{
  "num_hidden_layers": 8,
  "norm_place": "pre",
  "norm_eps": 1e-06,
  "qk_norm": false,
  "init": "uniform",
  "weight_decay": 0.067,
  "warmup_steps": 200,
  "decay_shape": "linear",
  "max_seq_len": 384,
  "doc_mask": true,
  "dataset": "wikipedia_en"
}
Each number is 500 + 40 x the weight over the matrix's rms, rounded and kept within 0 to 999. Layers, rows and columns count from 0. Numbers have three digits each.

# up: layer 4 MLP up, 512x128, rms 0.136, rows 62-114, columns 0-127
# down: layer 4 MLP down (transposed), 512x128, rms 0.116, rows 62-113, columns 0-127
up62:525502383433520479499488551554411488455486451522519507430487459494501489561513499495439448524479594481484558482421524492510479417470446523440490533542484501532518560480606504451455476433510453488490466493451442509518497419609540549482526473465524536489471474549502485477539496485441514538533484522559498567444475520492445503499512494527512495464524529489488415554529472467504514507463
down62:461470473450537555432466530474471480500537469558495478506489587532489495436469490483548531464530471528523494526558479485574520536485442467531563515437495521544545425504449432501434457584424501504572560497542462475495469511509516538510514468522520525521462556509478438535577517488459464419468439507501473550417478517488495543436475450452455505474602416491511552536494505472530490458540
up63:512503492483462507529518470447581491469552455500476492507448526587523469572487435519554469492550513523485422508528450496577497538469523563543529490491498453506486418538532450517502465506515515495540408577514499547551487434477553566489490475520561567540540489587516484464488499484441560481490556622521448480566520473560529531422414510428465515507450572415511515508559507451527540455547
down63:480441538558577475540516455506492531508443425513439488517513495475539533513535475498503517533492472501509454488521497504521490571499498531516464500450565604497448417581505449492513560415498519497458524468544503521456517531475528550499493602530425531526484483504452479521521444525477524495479529448460507525541549492460542521607549522458479500503521510499488579567519599487487456534477
up64:507528525494511551511508498541499506511499469475508516453465492519497560537481493524537513499571468523461521443465576515422512505431435516488486532481495467456501520511519519441495501470502543520483430507445526529524556509530537444481477468461487470503465488488503523560513475476526558499540473557482458481521500450476544527496455498485489487483530564527453522493540496470492464513531
down64:462481478493507468507470462518451464475419527453546485510543516495488473463459491540469421486409525534510505526515464542449495467500495504478531512485531494439529464527541488529493454539531451530489476531520469485465485524506470486530513573431547516530491427544500547438498552498503414490474535491492519527481508538509473430386554503482489444537535468509525490511535480524536518525484
up65:513507477530506446478457501516529483452543518512531517476505523459516527548471532554510508492516480532552484450527498505561452515480485447496507484517487521529548456489457470470499532486545455442474477465554504536483451473540509516469475474440474508500590528460491553538489429483525456446586491514516479453546531471489497566532521535521527527446466506450429492419531505550521519535461
down65:567471529469431580485553464459470501462455513579485553476484503458476562497502502460471496558530515516518449526460482439489524457594520566483515478560496464515454572502478529517567524494500457539617465477550488500529533448558458480495545524543493479543511485516467532567528470505515500476470502485508504501449464517476490490537571516491531493496522527509487494509532536552496485523576
up66:458562527519450480501518502490471526415532448501609612550515522527545423525535445488506493515486545482468447470446496455486475453468521463464546500477503419574564517428498493518492533475539525484566575502562545514520517499534482539530473530472580510486498431531547464495536445487545413521506427422480468486501523507499464534527562501479507484492439421507528447511493483535452458522453
down66:491503464620449500503502505451503439481515444479478550510578490441454540563482575537467481602494541504507446475466381477432471444498498510408522527525497529524459564452474468483448441534462485492482534503453460438479509536432490512483432500456550481506447558471562461482496532529456486496489501474456477457455521503501485489623505433591479549478466505494489449481514486527503466495480
up67:560503545542437522562437497475505457474425469444530526499428542456409501535477557543575532535501507500444548568612520528442434559518516531505506539521538499490491490480558463534472539407499538456503497519471536442550482417460487457504504506419528494468550457522543512474509524537473522521449461548487500448449559550406537543553425532481439510497482476539514445527511474541445447496468
down67:525516489499441557507492537487422522511455488516495569494562517512542530515529534576474451461485457514527523516509446493576501447386527564529431521465571498461423481488506541446472488488554478509440557534487468530504559545518479487410484504473497567505432486510444434514477503533464461460465558507422472550480501546478486563450567462501497498491523492527490590471456529548545493488513
up68:571495458559467521507547512481551511480487511505510510530539479439488492497459498491505472525450390433642453558486504534521508537512561426549486483501582485467518564501523560422509521437526452486529504488505481524515515501499531424457463519490511469506521497441510469526516506431555518480499573513462376493500489357417483541474555514526484533567436485492512472478545460514534515486502
down68:539469513516557496430452525461537521448519490572435509460533548540533456464500483485546559500534463552579560494509482509512489537531498483519512448518474487457475437527498524475508569582494579527539457473488384511527525423396513474525534532558523501478502498492528571470408546504495555493507515516473466474428503533500524488510415515459480451451551518492490460497531515505477541535556
up69:483497485437467522478503487549545496503406490500527450547536516528561416496501503499500486512472564496503545507445551593530472458565503469539514567507499458452495495480484487490532518534504523412505516518479497461516463501522560568597506534522483473554500480502531491496532526518452534536456460473541519521469458531491488480519498534525432497517495467466518499544466530507461493528538
down69:603444573527580508467544472470467485513540483595501488497512507507508576506515499505496548500549514525470467465495511549451530517493445547559443408470550531503570528528547526464531555551539534573417416568500505470487482516553497513469537532548497489468497434473486523508484534540568527506479535513500425498542571521504516587478478524514529524473494559424423482531515432516459462514513
up70:463454477590527496530445476551576454523430494534540463483449556537492518504466412525473475549508478526434456566472418547535539576527497517522413487516518526505543410489474486512538472443509521543475605543507519470491560522527470512504521482483532539543485475555526524436499440524539435513464439524458431516579539543525507494492443487526549582560577478501464495559473452460544523486540
down70:543502526462551518498475443454497462555403492506519506517530496499527507501480480513528546457461484562524455468516461568506505507461534531567532514463491541555521512496498466532529414462505485489463472505518523520444577485435548485525456510434550556484539500460496543443513457493505483492502463549480425493509477444431473518366528479494445431425506442473454517468491531565466488518477
up71:487490450480468466515501494447542492571548483445504523476527481592513545439514430489513527474586469458521474513521474434475587568460475531500550480545503480510428486481495562539477489487526486423468521485465498573476513516514515538458488515478445525535517561508554520520510441491482494463554524449545498533462521477454527450467491487470529534458574475518496514449508586436464517437481
down71:561561490511526448483497485410496512471414477497539461450506473469470443439466507471465544410460555452506586497467522521521583479453555567398524522547504547453556493508530467480447511517565490480448513437490408518492537470539480502460481478460488484566523524469528544546555523511499496521527454539457517487459505486532509493552500503522499534484458529490522480492536459491553497474510
up72:495476489531526500511446530531461436505454516521452526481483515537524506501456520464481476488585474446459514484542542543557516459482505588467539528530465489481459567549525511433491487468523489505445452492456525522442497503528550471517533426510505490551508481547523530509505549474466510470536456484515489467478545497465561479590506436518529519524493504489497509462454502434456486461411
down72:517543496611599575541488477542512542445591452486514391408467497410495482495499485458489491438487513451531483503441481493477540565522488472540496440465482537485503462529535491520473473413460419540479494477524503534534477542487466576463470544541546482511534440458487555501473496546500544500486507520469470547475563545497502530550513514527534502493572498541567524514469489480529493546526
up73:450460458478445644452430465517446561533507471543505485540488486457456495572510570545447452486478529488456458496465446478439467474498467601512530528547549475483521493464530447503501435436513464490459565572480508517483473483521543474521535514578586540478535488489514473504567547431454454537471523466559506516448467494437520521536483499586389562604526503491500505535454606462471527504447
down73:524490493547540515477434534442509487534586439473512516443485486528522490442520433473439501501546549467464527429468605478491428543523437509438499518517476500461508464441495474395470552514477549512507425527508576390596514596448368602542441483484489478518498467442474532510478565510524493473600484530557515443547512412464516519397543576493592502538487530573550554456482465514456523495502
up74:519514481491394490572500517328447577435418447513531454603486512506528518523485415520502503493437519501514450487509603484467479571584414477495413558594463465576505589489554516498426535493516481508489548445557543519519593557475412616481477460467474515455471528486513458470503440464523485499529486490440435487497470504468511597506575498491420500480424514516498475491525475506473465580519
down74:477502523446434540508469520521498489551465467512512554523404468482554487481450488435490462556475419541457506379517484461518488529554448461424524440514500491482503523464432501501575525527547434508548550495514549600365585482545416576414503453454517576455586485502561455538490494473422495518482543511473519513478514511366543428541456507527467461374490551524539559471511502551457520487589
up75:509507465516434512492501438526452495636499503494505500400440478486510516490442526507449512533416476458558462512535504497451467535441452604446550432539540490506524539536570546486492480508473533501485468519474496498531572522499483453542470502455462553471548495491496509513509456519555465433557481465509513479490428489402550463529475471537507555521554492508569476535485491559504393480457
down75:478528487466551536508561474557444542567467492461461433534509493506437550469527509514496480480573554507515601487537461514456466591442450520465468608479475458535499480488545440456510551538474507584514460469483522425483391482503470523440505490620477446530497621508490487543494518495594530435506481501465512390514570555521492483524488439469469438473454505523518509559465461454475449560484
up76:510555534506484571527607446501526573549495549521487552464488516562465465456505467444554484482573581535583444503486450517449539425490463557529539482521458482468490508475449516538450463514528476466502528493496495519526477444546571515469470495486527530455408527451412515475469427489498495455563527519545485531428514462548502479472525475509490430476544492550483511462483553502455508534500
down76:483494551448502486513541465467537453541505500537481538452498493425503511502463482522500525526546557547496539454494534443490496547479564530473539449449451539475555490421561440491512461528508423465464473493467554473569531565526565482458520482513518521481449520485524500524458557533518454445499516545487540511497511464464516508470552518548492457515481584523449529539511418554503445475433
up77:513459562515483572488499496462492459493488483502472494545547485609517483443446485506565444494503420481539447493516527494585489426418476522479529541481460518490480507532494524523523477501467482467483463534492503500496517452513510509519487449531526518487543483535539488528503441466529528450571520401470485533433461554546514570447542511525561504526503486533497491398562410446443438464475
down77:539468453435537474485534566513457462404503542528496526490540470474513535551492465476493491498476527514504491569546484542487512509523458499453499530416473487556493503530484419440420459459452518513500482467494501497591474545543448515477474490423500448529470475523455509476553487575486473586510531521428566513506491438470479501581502454486460479483416471487526478486448484488446459481538
up78:518549540559485517502508564439461488492449482441496581503474554501419454486472573508579517581416544448495515440411532522442465545548477473501518526474579466495505519570531507496430457447465514509471479587554431507532457458467443497405545522424511533426499465478590512549532497526485523462493491524525485507542498517479505620491446472575504514517488509445498499485495541479517430506521
down78:561520549552510374522473494476483479573509478455491548547458425398493463491464462557482488463589450564496523506568543498535597479460479489487542502470512511558513510478511490440530505460456536489561535471457538525478480564448550565484461471527499498499495483520445474454432535522461494461495529503454579556465458509504542484530523493546427409498447477484499541502540555447484567501508
up79:516453466445469474533444517515517496442502521477540463530483511532480476519530523483498476439436557495444534527430548453509530573537496553512453469467484531551508482478526505498538448530479503487464448516553461571425480580475520477507557485527563517505530524562514492452531537511457504463482452518488559524440468432481532494430508583461465467573489482511518456423484481501533465497389
down79:525500484561454480481528544509428445461438518491518516492503464583497515463428496446532450499465642482542479528506494501525573477495517472473538556529518486410446473486543493464481491483476509467531465476443437465525548474494432519471469496547483419531534557493468592485458532475464468486558548520506479463448513486505521456570524448496534511510540548543475513552546478545535516523539
up80:521511527469511449535516454536515454550443544506479493524465533511488467504466497470528473504501515499509451529493507477518504529506449479457442500531525483503483530547570469510519459505505522498456535539515535492529551511517530466521488504581465481499491516544493501475516532505498530530464523514505496473522533467487448506530540499522478512404505491559520502523481471484447475532512
down80:506580455495503533451407484567514543471477461526497537480482482453494485488463433503518473537444526498531475507491501517511481489580540533487541536464452551494555489517490540475480561533455514507530474442517457454460519540505517528591453454556478534512440506477478513539482479506461492512531494488457451535450502548514568464453517440483472461505489537492530521562594569491498489489460
up81:543534505507500491520537485494541536565529539510515428463547482475583515468545527435445544529569505478463518574441524533510541531525469562541464483480470468475437556465408483513448467423528508475477507584507513481547447513534539493542520446495494528579456462525520443523497458479584452553431437550517505547469495460484499412425461487579508518548571494519446591497498464467530459423513
down81:434478518535513504516474533529495525478450456543511455476420506542489486544475480470523502444499487481516487488523522575546580523422524484525564534528495509559512496453556514520451429568520498547383544542515504506545448520490499452474430550439435540455500483509537436545477512546509464520451524516512544501525521483479475493349580445442518477485505518477533518449550531497584499487547
up82:509491485522518523474486502551576475450516474496433454494496539561526494417470415560559468482488528522521504462560518482519533496484440565497561565527432460484556470442479528464470466530577511442473467556489550485512504520544484541508548512525529498484497512444447539499532548493489474541501453497522488551566521536494556535418441481511489433492471636515500442525493571503524498484504
down82:531544489522499548531492522461486495466422510485520546496590539507539536499446463462454476505481530525494522541523450554472479563482549490455501469473525560484502519503553536559540426475447510540470563500557453471480506496445470491526508573469539569547508508501536498516441506483498525498476491543457546511463583514523514496432542508495489466464518469486514535548473445529510450501526
up83:489489589426483530520500482505511529476421478443494460511501490456527438512408490544445473487516548565481461508482554350495514471457513565479463488482510529518518542542557527541582496474394560540485593525520523524483440507491471520488512544482521461503492542534559523596531457458583511476514504391471469490514479492436436566570523595555430491536541473568500485451463545486509475485439
down83:492503436451508477430502551520555443421499508514505584559440526440522541465485561606433523527464436546515497465562434439496535488505517496560466552554550452478451490556445529535502504502475492588549543577503518549439455522466441444564512576484457539533508476537487501439457525461480551500507449510502446525513535545493527446446431499411487473514521551444531521435529523512491464455502
up84:492435491462532504459484490452518488441586539578419500468536461430550474497526440484447537501516497452490528491434539530531594499563579553516503512456457516505508576484460471572562551433482439485421522489488466475516535483581534528494502494494510457501442417479544528520504427477530579508525465519441539436424447499522483499490499504456588453513469544532484505506463479514508624431574
down84:517477438503499490541537468484535533482468493428485515479521496493506537486433447561470524509516503499560533463501510423526475489523496477471538531548453487464504390497544548460504470441526487490553509517539521493501472587427487528478514467451415462571519516492419486498507534476461555478473484496506479484541544490535501522506493444496483535492486439527528493503588549461503460510514
up85:440512521553538479476461524457462487594445560557454517580479523480521557544558536440507510498508558446435575430469522439485501434504515509407503498480500441497482491506528566500513470391529510440477444566505548456466558494556503474529494478500410488455475495480439448476529490509521481512475452445449491499583529497510510505483499594488513554482544476456530486500536451521495477484557
down85:559515458490545489534443412564524490426466470444481498529473484467481450493443442446443505483493463589592469541485547531542536498494483502497427462508504472591496515445540514477507481502514473544431495426471474522497497515467495479502512497485527532550460489462529531456476534554465475507533465417488482532480471443456520477381503401516481426492522482516489453576460563490503556449428
up86:485524504537496450540545494455464537534550474475516466517487490452492551496503489504491553483542577433509469509475523541537528557540508480546520549533519484534476448429487446487458430480537454510447493473532483496533492544524459474510517455533462482552522525506434503528482426526498504520428476505516525529518493442594477446425478464494492492427518517558557523501481550575446572525459
down86:516514479451433550497529522556474481530459534496463498581431493536531494482519488570462488466496453503496446523520489455383521456465457551509520475450511541471466541588454508504473490514479535565517513485470514517451512470521519485546493522450488485472506517511575515493478517491540477551479545494500538486542432609452524529614487521390536512523550458494500451515472496487526493495509
up87:475467456524545495525483473514559505556540589552549462495404505475508497604482490537462523419462459516505498471496500485481485468572458512512452540461497466530539416492508513542547458577421514543507539433507515466469574542516519459472451486524523468509525495488535434517543455531476510599456430453491512439526489476429456513565365484427459540507538514572446524515431422592498523522465
down87:475517534525572440516419555477492527492524475503480522570434407545509534458551483547449511522512486477404526461517481441523538478558423471444520520480426547534423547529569518517489517527467457443568487505420503475497475503444516487551449511524471553548478478438491440465543573516441533488466504509526515465494492543478509505526467554470498542521464512513454651540556494517523455541533
up88:540458521470447472536509605553495499448541501538555476434424524416498454443519495515502410474519496525554519502463490501595543495552556508496495489445504512421490497500569460500561490521468548525498544502465506529423463454527569497541507533547474505515469451501482491544559541468576455466508467488503489491528515435538440570479516523571492466556442477512537472530514473487473535492462
down88:497472467547476546470475487526541562528462478513421485550537481461538545474570461521572522528493487426598566451545476515478440507474523450505478485482484511511575509565435517451481468479449589544548526521522502437496525575451469503467498529554494492492536472536511480472402476489411543443518479558504530407494465543476542529465432552498479513490527570484524503443549525458482449574529
up89:450557518476575517501498482543489505535524563546494533502450487445482452448477537516539508558560462484487493493509511518500480512498504542570473528457545483576486446508519451483514465458465474487477482522509510520533484541462520482517460555466435516445455446506464512499545510495530525532489520485442450505507497480484505568454464539532563487518511470517521480457531440588525509510527
down89:516510537509475522439495469472487551529453497475491492538538474463558535531477505510523496458452561559515516482552495469520526454478495496493516533492462489491495464495553525528464511493454467469496556518495473477422517520478481453472524526444474502495551479501504474553520594535527490491497453512480448468460524481508487477342557505420467483532557501493467494494536551453474473469503
up90:509488537491450481562455502464518454555520496495492542391514518479526536486493485484505545565482480493515440490503473500472481451547534518509466514547489422489511530635509492512510522458496432510586536499439537504484523548505520514524495513511500435558509466521490542467455514565490424470487578493463475458527538472529519511505453530485498489490511521544620496476473501486488498506492
down90:538569461497494579495482594551436451404520512491488526533497521463458520568506445520510540468497457466526514477429497488477492419522523483504528501535585518553524499525509543437485521454463497511525445521468505494456442458565481526500509502537471505487511493501427441501484542524494484573523534560469447494478540550531467508518548496472499523501500518478526499530552520447459502479508
up91:520520460488491425456509533498538537504503533464514458509486502542518504496544462486491515489518474396510506469457503590478535516546487536467521535454457518487528518519513495510521460536561448513494471531455525508513481512459453495511512505530492510420490488498435519504436485559455454465488522592481539642441484455494493476504456488476512529542531486511499496537556518557500469516438
down91:511588522491515521493548573479486514490454499559499546516510426487428501489514536513517445529508526560505517515501468447463556535458459548504515477466575564523461451490547498493474487527470520523522482489475496550548572497539456499548455567460470482533508516534516528543482503545557498437494450460532492448496484536487500462520489518495525476494533512533504462483541461462451398515536
up92:495482497492483544505498551556520521518468435471548501494512511511510513513562442520518562497531490563484545473455505520474480477465458497492479505493510491447502509484495538484508528507497470501498506507443479548505456493506481476528477497517516454487521522500501484528505518502573455526483461444504492470603449414542447489498481515513479507539462467455507504481497520519520517508614
down92:534469540489527450506482445466478476556494496522518496524529445499422515511495460471460481469550522471529484495510503478493475510515484539513544458478499549437515510522508521520510483477434570473471414483499492497446484526489453521450507463572578520459520509460515516403496501479511558503453508513403437521493532535494482527446456480463436522459509505521500509485558541490450481529472
up93:452480485491513461480464529519462579467464446585587429482575512466526477495413536571472519551487470440568470419507527573505490462550446516500487538515550521383382597442479494567471474426512580457438524578424550504510585438417492538475455474543495474618526497476503478508528500456472515505522564531561451497491445474518497551598449467578452525446487465457473536503493456404507550522428
down93:537570560524480463506512483496516468570562546492534538466528431552567507479528516518560489544513525510436602493592534461503458530411488515532478487515433589470461547494483475423600452589519439545503452488474512529471505507509502450508534485482515458508482501510468579471419552409460515519503411537459537457500509530472520414542497580484568507519442559513512539530459491509511446524550
up94:508487497488511442490417468501492510532535491552491429500472558483466524534518534454581451486494458493511463436553572505496522447485452590569558439517514515497576495495507407484435452550521565483509456542501590484535463442518510460537461504489552455477481524512469563564542500518541477551473483442505547482504494451502446478547499506529524540611456532616530522485513529479491556523478
down94:462502542435520481513499376557428563436550562509513567515526481497534451467509491516550530533506500443522556546488498459517504469534478503495457512509538481485537446479441537414520506408443535453556456521506502549490511542448509438480518458520557493418516487497460449497523426488489453432520506553506514521468530550412538468497538490469520487529470539594521471493550510440461469534477
up95:446528504481490513520570436508539517555438542518472570540494499594464561492573446478444510484438475469581508473516462452548598475467550512464498440502499513433484455571469539505539442458503423530531548564457557513460545485548496506515411456537512426537505517407532486443589557497513541507489553457569517432505497428447519423460474528480457504525541508507568448463554462548533563491565
down95:497503494509514422529517507500456532584429477512469548466511535537576536513427449528504503469484463617490495521519398478544513470543505482537502486540457529415506499446446504500532464426521536448506528476514425520544436577503502503511482555495493537535460454470563581525524492517511479452458540568470490473466508527562505481585516536469441456526457477562439476501509563502535481511492
up96:468400457546463442510528560539500472511612511503540459480518571523506541387500454453582505460473445462507541508547452440487562508476542511444514492537536474507465513499438528554433500516521485456506556530500546502435561550512512459517511476540456568536538495507457510455561532429499419456514531439531521500488513515549450456421546563448471492527563496519478436475493545489485467484500
down96:529580547483532449437525472490483492441628416516471523546546426461469527456537594540523556471565473454518485478460548564528589536447532490520486504555571471529519552503586494566506471497513506489441580553565493532474453527431487511413516512436487504526521548461453445541559534538504531494520562484445473522445545519476512454439537487508508507457499510443504574463544528485444490542441
up97:511449461418493567536472480499544491560540458468519454472482439493533512542464464510461512547452483491510491517483467500494438478465498543568408577533502538556462526482518544552517500531516538442511551446481543471518594503567543519512525550460513522523466517507527479394500464504439465500505542448527522410519575525493475544434455439548430494529551515578544404439518467563433460417442
down97:583518469497459590472586524481477465511515528524501484520427531546484521511575493450510506576487479556393436480493412520507440514440567440605437436460468548486395517493509515497514480464486592463431536435464505511509495547522528551478531564474488505496475466508491511447554538485527479463445468429457447446521590532476472532518500482504438491439505481495519527473493483479474441509475
up98:411490476470438552481524434499520492481539482546552541494430464549480518483443493516482486541496499536503459467490540486482568505452469513497477479564449473429485526464491519539445491458556542505520512530512565518496497592538439507470520465514543475513481515468468454488521488546482488595525564384512532499491547555523552561461537448481468504494493537542491460550468543528448477546534
down98:555553541509508486486534583520571435554435557474467544520548517512509486515500495485498487527475566491475482490483466472472506485475500510527556569453462484520473418534516525452507454466436445498471527500544470518468537512430480549489469580448514498520467542499532491495486528477516504448537534483486547498476518442503512406487541428507542484464492473444470546478508483552461548486473
up99:506482549526514455482498451516519514502515551470552512528521507540477477522421438449527449424473503444548549518542476498510534381495512493484519465564550532472523475530481491448483533485556448552469538447511443469529513516572498505500436521475555480503476450522520585461535523525392444414499510460489519431542483499436529568505496496515460492546531504470466496503520525500607572524540
down99:534516464540535512540515470488499542507508561512518565538498493506498522498518523506420457543510524525466462538595490506508527530480524424512476429571517489505567473440557471546479478469535566539492536427547462451437485444507553491528566514509527495487438547501534546489455495532467518488507448477457560429486472511507532520499499516589482531523448479477486474456500539492469489453525
up100:418410478532416440546447516487493582490558534579541500543589503528478497566411430523556501510541528491473533577484494502512581522551522454563394458481473570456473553554568448432557475538560680469459461391517493468489471504511519489505529514499512487484426480479439487386504477537428610515469589589515500550475492452468528520520485472482493538445463512508431465517542490461491413391371
down100:500524636597579557443508560439456458488516552584479510427549505563452522499500577484553499439539606583472561535477443535604409506495557502449519445468441572398486498530537545463465482475603451626423558422490573560521485550511483555515514467498477548496450508454528557443453451541497497431447435446477526475460530435487528544590509434480545467482493458529356412549533425536527519574486
up101:455452479456437507515495493519532488506496527475529461463474483501510449480523558493467501469489509478521435528572470470510498536517467522521520504473520519493479455461466470494472470510525462444491539531512482503547489530464527490520487535458557498491509538462512495468532473499454476505575556485515488487487493507439513524525517539500515506484479510488479477511487467481543495492536
down101:473510479514564506461499539540498539502494464511519472490512428490375478464456517556549561491503525465485532484547511399523464499535530438462524522542551499456521440470492578475471555521485523473523454487495484540453484562504422522487503487445466445465546481514522516446442579485506525534474427559486502530417505500486516459426486466489531472453606535504472484486554452525477564502499
up102:600444577554582481448543553514459492498423552550502400456535570456492516550473583435547411561494524482466519477493460496620497472494547451503502499510409524588545510405544559526497487532507473490539560520427559541447474499554514430588551481490506409479562460436522495498539464516493477484511492555543494476471488517495556504597446482505432572514451464503455499526434412410493506465502
down102:508514514492581476509499548576488479543443454515476479496484552456458494504494565488539511457467461531520522450472428519499479540479477568450495415550531439537496427443540454577524527500533575558477474561521569515528477554507486559494543520390481537438530508455580576547485573564510448523484467535502512503473470561504574454495493511543517533481535537519412434550441559486508406480533
up103:472493530535558421540520474475518527515532466520502538491493521529541478443512524440568506549573524452457528570514474598481551491516492481513498481539481472523473533523492453486489463475475500473465466476500529475537417523584544465466488455490459532499415490558540483435535569508500536519480498499466490554480496438500525485480469439459453572421536501443500529494513488473492538493496
down103:477503432488509524445501458493478474492499522506451592520426515490523537456433518534431472512508507461507414482514530494533484507448569481469510542480545524454521498549456563537456560507429535477520493498495475481465506518470461487501423460473571523504517576496438529556482425520500501557471561480460456483458467500503454525548550453460524544519527520464535512488518512531525501489559
up104:505552479424523554562513423448568522463561545495509384513541530497402438529525466533517483483531499534524445583536442515503523479506437600471457513481497467456572476441466484506522499481569475534485520481542557533520582530433456443537506510575529461535519493513449468477494480422464527500583460497463478557491405494495551500450414520536566473614533528510417443524514498531462429508570
down104:528527516503458515523451484483535542418438387558511513543543520587461499554504393466484555582535504446493519563595489552504433557586497432496436416475397511453484519547477522446569490598486506476520485420525453484449514463445510475485538466408618565521569510502413515395515410486494461517445470452423532439456550495471528463439416520538520597504502541454550482616399487468470476481464
up105:573533427483442514477462447459500530573486459462497453491486488512477459517574477500451481512542491454443569503474483513529540477528525545566483554530496504559439490490466528402445483456561508504551467594506530508476522507477520504529510474566517543524575464473495502490517481435477534506496580519520525537493494484434485462501462432479499507512509432485517516492517502576425536505579
down105:539518505485524522546608487549484473451458512480528490501473482549545533490450487448503522556488510551537491467487446439424544502505499581532472506522550477533509506464498504480493450467531492469512568475525484531490513474520482523511507564450458460479440525473552475522509504445536475480508540480474480499468478503563484501505513505540485477466561524534513443511521474508526530462553
up106:534510421496471468434469453499499425660491566508583500549537476539401547483518449462571426503580494484385534477495518496543500517460541502468486368497491553545542522526558466496580510481524553459536461543524481560443445539569466483566579474424538458480519512436489460475534455486537522500489485494503497435445553476403502473601475520565575478484502510542456512449497495486513485523518
down106:480545482537483464496474548485551454490422488461493478547547561563545435419488461426490537493526461502547528424511492480492548536439496625597444514478523540540509519449497471478501467446476567524498555484551442507586433514485512504521512442479485473460550524462526573548500450408457535540479462445598533484443496549482524410430435423571581555547482553470484550485546492546434504533493
up107:495528475508470471543507501476520552506535489448467500523557541510513548497510489524476585525507468462503530555529507477528518537516527518502429482534549480508556496405491537543486476452489492488487471452512520464490531539550528435474480431446387512548513516497456490486487462556470517534495451543551537540507513467495473503403528489500476543487621492493492524450487509485464525478513
down107:524541509497519524477542547551471505469452430544476553478531462554544469533509564506491484493581518505565498502532483509485529518507490484469537526499528524517503508494459470480556495532415501474470518470470530470511500508445456504505521570517450590521481594502490484510468482502568470503497520464505553396531521522511582545509557474504499494507495487473572495513450514491455429468462
up108:557492541422441489495549481512473543521470502471511462483488501556496525491489508576509524455505491523512520484463551499520478528516478459497479497497482521474485469492542503466487444514467492509484487462515437510500499435536492428518484480451492522508533508548519481552473529586530481556459487541532469497476462521453521498571507550504459512474479457551561545582457501560490484487520
down108:525540465546505516464514528536444550462528509532483480532521476459471448533518421487556482484503549496469496510530521458499452445458428507494528529467485525480490521423477575486521543571516488513474480568568530432437516517450474540545507547489509539574517499524420532464487491457510451452509465418425480481434524489491545461504513449517467467498503533425458488488556535478499537487488
up109:425581559474473531429499519514558476504548617507466546377533529457560461534482513507464429497483518507417472494494556451504474446518548499475578563561477589455468514489525528521555518465526555494505506549388530443506511427443530495573471484520524477429473459519478597501460479489475464566430407460517440530521519481487456493592470456563471505489540509487476533511437538506508501507430
down109:523476552488538435485505474507494500526493471550477471476531540477489495543518560462514466487499485498490482423505451472479541485501521521521434453525499578612482444520466461522535525496462444489499447507488567582520479488454506483459494440536470441471441478572463513419469452540524569484491452475511505481471463551528484506514487550472477515485464408492496480520456436455454543512562
up110:460543515546481464543575568473485562598502534513503487544475459468490540484496483510529552465504503457471511440458555556455477531562457474551455490501463440465493431518480503510512526469519423518562533513507444529466417472484494474520508545508430541571521530467464500453532522495457418576424413514491543553478494545492508421509526521453534524476512448502568489503475520568473539538494
down110:490486508532500521515586419519467506473497607388524453524474493449471537519468498424531477505489516566434533470515508521467530531529472519391442400463541511504437539526497517501453459464521577522499507554576479463496509443466479511518557497529539497491521464463493516542509502545480484561456515492527579517470507520422517513586506504491487481459548523515499462511483502504481536501513
up111:503478478519506506554483533512505510496514556492498496506457482488481473535523538533450445496479514500455523517475508428509498524475546468477431480500454479496458460434517495555536535440520546480508489514502453495533535479525491491470497511489507556507519506553448471526514466520534524563494482489478504535430442497479425535451511492563494507526484472471570485498491484552559515554489
down111:550530520547498520514460525511560500515522482470502493547530462500458435497478504546518503502549505525475445533558554527548480521500541501449434420536495463480474462481494584506473407516436521509459474503603477419539481460553471540501535499513555491507517498509463481541474528573476531526483498508482493507494465490460515504523582477482512511466509585473485499514525585499481509449550
up112:535521547477515449582454499546492484405539455526439505493508498475559450521454525524501544466429522465432505470492489600488544409548450506510496456477538461491487544555456472478472435527525406537546534537437483478440557600564579522495545498467504427459549466487454540505549471468504455497604561535454504503624484525477529522530483509548496454498524477404391517536505440442526501500453
down112:529555538447546472506535553581502545515506447521497477544537455437467498498511508493489485468415514483494455515408486499489566526591523525519517444446566540578596498479515533448460541496480454564527524603472532391496441481514498574487519552444516503543476452494527389583520472532558463533556519481576488488500485455518479536436625523570561483434466551435489528453514447486501539530462
up113:521521469403448482495463438473492456439510502435490481510511524449519472546501497536513517523512476521475463562520466511512481557499478482454404490432501516514528469542473523533513471517526444497485527514553504503500533481592503496520536535482503504579553465476537524544486486532464431489506507437526473493488454547523478509533516513507521515535518516496534490485485464514465476563537
down113:509485451573512529494495497486438503484460509496520463471562550541428506458530540527486509476485489541460521460521518515487473496441494515465487541513482517506500473552512557475508539526514464507549459475517515503457562513505463562515516465442468464518503513487543482508425555518521564439505468568478494455513585498517506460439467469452524553499573470500477543469551428525431510524475
up114:527486515507449562531494506497514474454517505427429576486507577515501448609405512534486507562519454524532515456542495515460499535467493558464521481545552455514496576574524509581497422522546504459524518586485468505485574486501468546512536542530537501501514502485548512486547553435485467468562451518488519509486512513576515445464448568442519499532516527471545454507527467488494434626482